{"norm": "rmsnorm", "norm_place": "pre", "rope_fraction": 0.5, "bias": "none", "parallel_block": true, "init_std_qkv": 0.0162, "optimizer": "muon_variant", "lr_mult_o": 1.68, "train_tokens": 513000000}
Each number is 500 + 40 x the weight over its row's rms, rounded and kept within 0 to 999. Layers, rows and columns count from 0. Numbers have three digits each. The size before them is the row's rms in percent of the matrix's.

# layer 10 MLP down, 256x1024, rms 0.038, rows 109-130, columns 256-383
101:495479421483456523500528499562557496490529449604504478492466520433449471495471406500532506496507584543433474527492478495505446491584515561439547499511467529517554526509496513534451576509497555498459531537548483559448470508427508468480559536501556478465527440572523516501492504496502519467524458486357499466565508473458443495504532494478560506497507450498493535413552479480472510518486
099:464461528447510417573562492458439498499553485503564521496428488484509503473492482480496466490511540578499504488498500502494532503556548475489339467530555531380507460528493443532487444545532471500468494544518460547490469454426461502481451555567523501486594445569500445503506506495470524468516493494422499503459501405612516496501488450507488503486506549529414487517435501475515480493437
101:471454557529534531588527500516553498519479544516371564490484500487456438492508429516574397505520551482463551594475464530533515486489400539524509484479459469555394486507496511533501413505465481502479446549601516476392513512456506427516441541445440514435454519485484487504451499486512467509525528550494500517475480458496497497500500544458481527506520417428509472472496482555490500387516
102:493457427493483485486486493479499501514513477545482486504473527450501475486520481522563548503628412510509559509500410470519537500456411445551507568416518503474480535436501524467512533536518482499592534526471516558552482557502490494478485520503541551488544572496460430500477506506579488518478579557548500501585567492525542503595469578526452465500524476546511424507450500410439522445512
100:540470461472529451558527505527514500521512514467487501506517436471527528500504515457514525508526529515556499459505515437580491503529585509470466452512467496449471482458503488524529548533484589501605466566584488569528451558536491511448469438441546423480482487479507473497478495488510463477499507483464502512503519483519453499511454607501487481487519573456442573488549535423524495421461
098:481537484495478512533533500483513504507499497494440447505526531489477502516520477509436471506515504535538518494499493608483487497478558465533581479550489586555521563486490481490464444438468572499546509558552474525473546488542442551480511530505479525509515508514549568502500498495514578490493481463495495497567478540605544504467541515459413502486468503390584527493568487459555477448423
095:531466487463539539546508499484527501480460562528455560506565454466446454500487519464565542494497422484518492560529451441479490503493494446501483481501510461418522501426498505565468439537553492500470491541476511510434452490546444496416515489489509519511464540512535539501527511502501373484460496490404499511535576531512502495485478541498420513511552520454573494493520488401473524330525
099:554527532503480532512475496588541505497547515473408536502491415555537477540497510509495473495464512477490481535486507495444515495463515551527547472422538543499539474502505592542499508471493515500519454500586545457514550507483517530477492562491475585451462513507504541500545496501555631489516489504566501516478494515555528504569428463500476511490521538492543465487407509579516525470476
100:473502477538504550546426512523405500497564535523554536503527471475528513537491568524420494500507499496558496494490443500456521493524453513529477527490465567551454479451503448486480507489518446503497631494524496588492563492452494427504498469521528428448605493469474498501460505502486421495493493490577501508517504411581525500502464451503584494504530483518561465495470490423520515516511
100:529475501526445420552486503551479503562454466474566510502556507439576494487521435485582489503459530546410496452482417511514551500500365550513434523486529451542546492437500530439462496516457499498484536576506535555495511517530481488544508578489542485508507563434446567496538503498529554500543523513501503489483487475555481498553524488528505487502482468553412439510587525521495496620479
098:526465414422537467559503502444511502490431460460493445506547477484462447510482548560465518508489519534399506524496456502520501515514425553525491459570515562601556451484500505479508518438481480501505488558512446590500503491486556473550452491514431438553500493473457569501500500495448465505486480471508501511551548486516542499504544509551566488507497458548569501505624498542470495475505
105:501486541469512550477430502574459504477558520396523536502450464546517483490484500522487550512490458587565521527514507462464511494479505521585460481487539552568534548494503382514522544564482513500518455498540496515548435594452464519500408492480416569513492504488453473499521505510502431481527475505512498492427561490518562503528471426452477476498526563418464453539523502507482494582376
098:554493438479467554453507497513484496446421478405436474494477477549466510476547499448483522500476540582471505539492559534554496487495417504508515465533479485429585477478495471552516624502541526500487548489531494449533491610518510521512497543509522496530472530454479545499538498495477540502539518442487500506454505522488531503519452466446463483494458545541503529451523492487469493504442
097:501541571573491551493558508469498502455477496516475595503473533488535518504526443500440553499471471494569492494494422518507511479536513509493549475513481509528466511511513499534488440478492486500488555474484503605499492615547494552508541446487432467543480488514595468499466500505528536529481501515527502502443490525544538502500521525511431490525484513435442432432517517469566494504456
098:569526435453515472504433497444493496425574443549471485505475477519438481511509452448500456512510493506446450514466506457475479496442481451449465406483504457588607550488494467459489660475639490499449508544539531516528524446495507582476548553451533568474562504506464453498456502508502563497471510468571503500503510450524542496516446557503453504505529524434462496498535502521476501534541
094:519547551480479573463540511555431503484535512518509540504465485510507429495507497485504424504435491420560457481534505505476455490501453507498558551491495513539577461477502502515505497526553517501539460504495534439459464558557481387420522562466492511620510472466468489495481506502544458524529572526510504498570452509491507501476480418483462456496463437577483546460481498524456498563530
097:546451488507526524443508499442576498538523492480503438494478512496548495500483548483594506486520448485528353477534488505481461495437517563495448419472492435441464517440512512520471413480513518499491365448453495504529550459498466497499446533493527497519463489475458448501522498503407520465524471534561502488451508513509588504482434490473494508504503517514474510547449491490484487428507
100:479497506504500539700435510489501502580523517476508560504476494504540531516493368501474491513412518417580495503485489495449488496454591521453478484420494515544495527607504499502514540454491557500543491568550469526517499462635521414516504444475537525557549498552457444503469505495545523520511488553485499495448571503517510499522543565518504471488497446563460474483496490508551482479573
099:419478404506468488524542509563483491544502487489548433509492395446505486506468546525529453510477617510519362507503438535504528485555446498574457539506573438509472511538507478588507523536418481500419534528549547432522517547480484503509439494477470526463504559542565449500561501508450455541525470500547501492388471488611467500456567553511472514510554479464480502453541505481491514508492
101:562508446502493464520515488431508496470452490569513450496510504506593493460512484456513531493594444514456521501502472476534503492409541559503450430525469483495470464473490516535488473496504456497489494505566509551451547544490404519474517446534520524453464483547439553502443499491483490486491471485528500513536506476475436494442501406424474533502474554505553500472448497412475518434445
097:513491572525532447530492500536538499508549521491496491501512444512518514491486460514559450500471545521452423514467461504557530492488563568570582596626500526453458545515504510495479511442462541498576521486515550515566506544384479537498483409492605466514488490486504600498455504507472531490488507546538500487552526467556508503457496461453503449503523538420503458459463473518403500436469
096:525506488520562539531478498500537503520445508516579489504545460498543421483484422531548558507434616511472525540500561538462518485499495515553555490535531469516436529470507306468505492482556503500554481514536522480461534509537553458546490489498544549486438523512488475498479504505514536485453506522453500511525513533550557498523549508493508491494487474498459470573483473549557533504622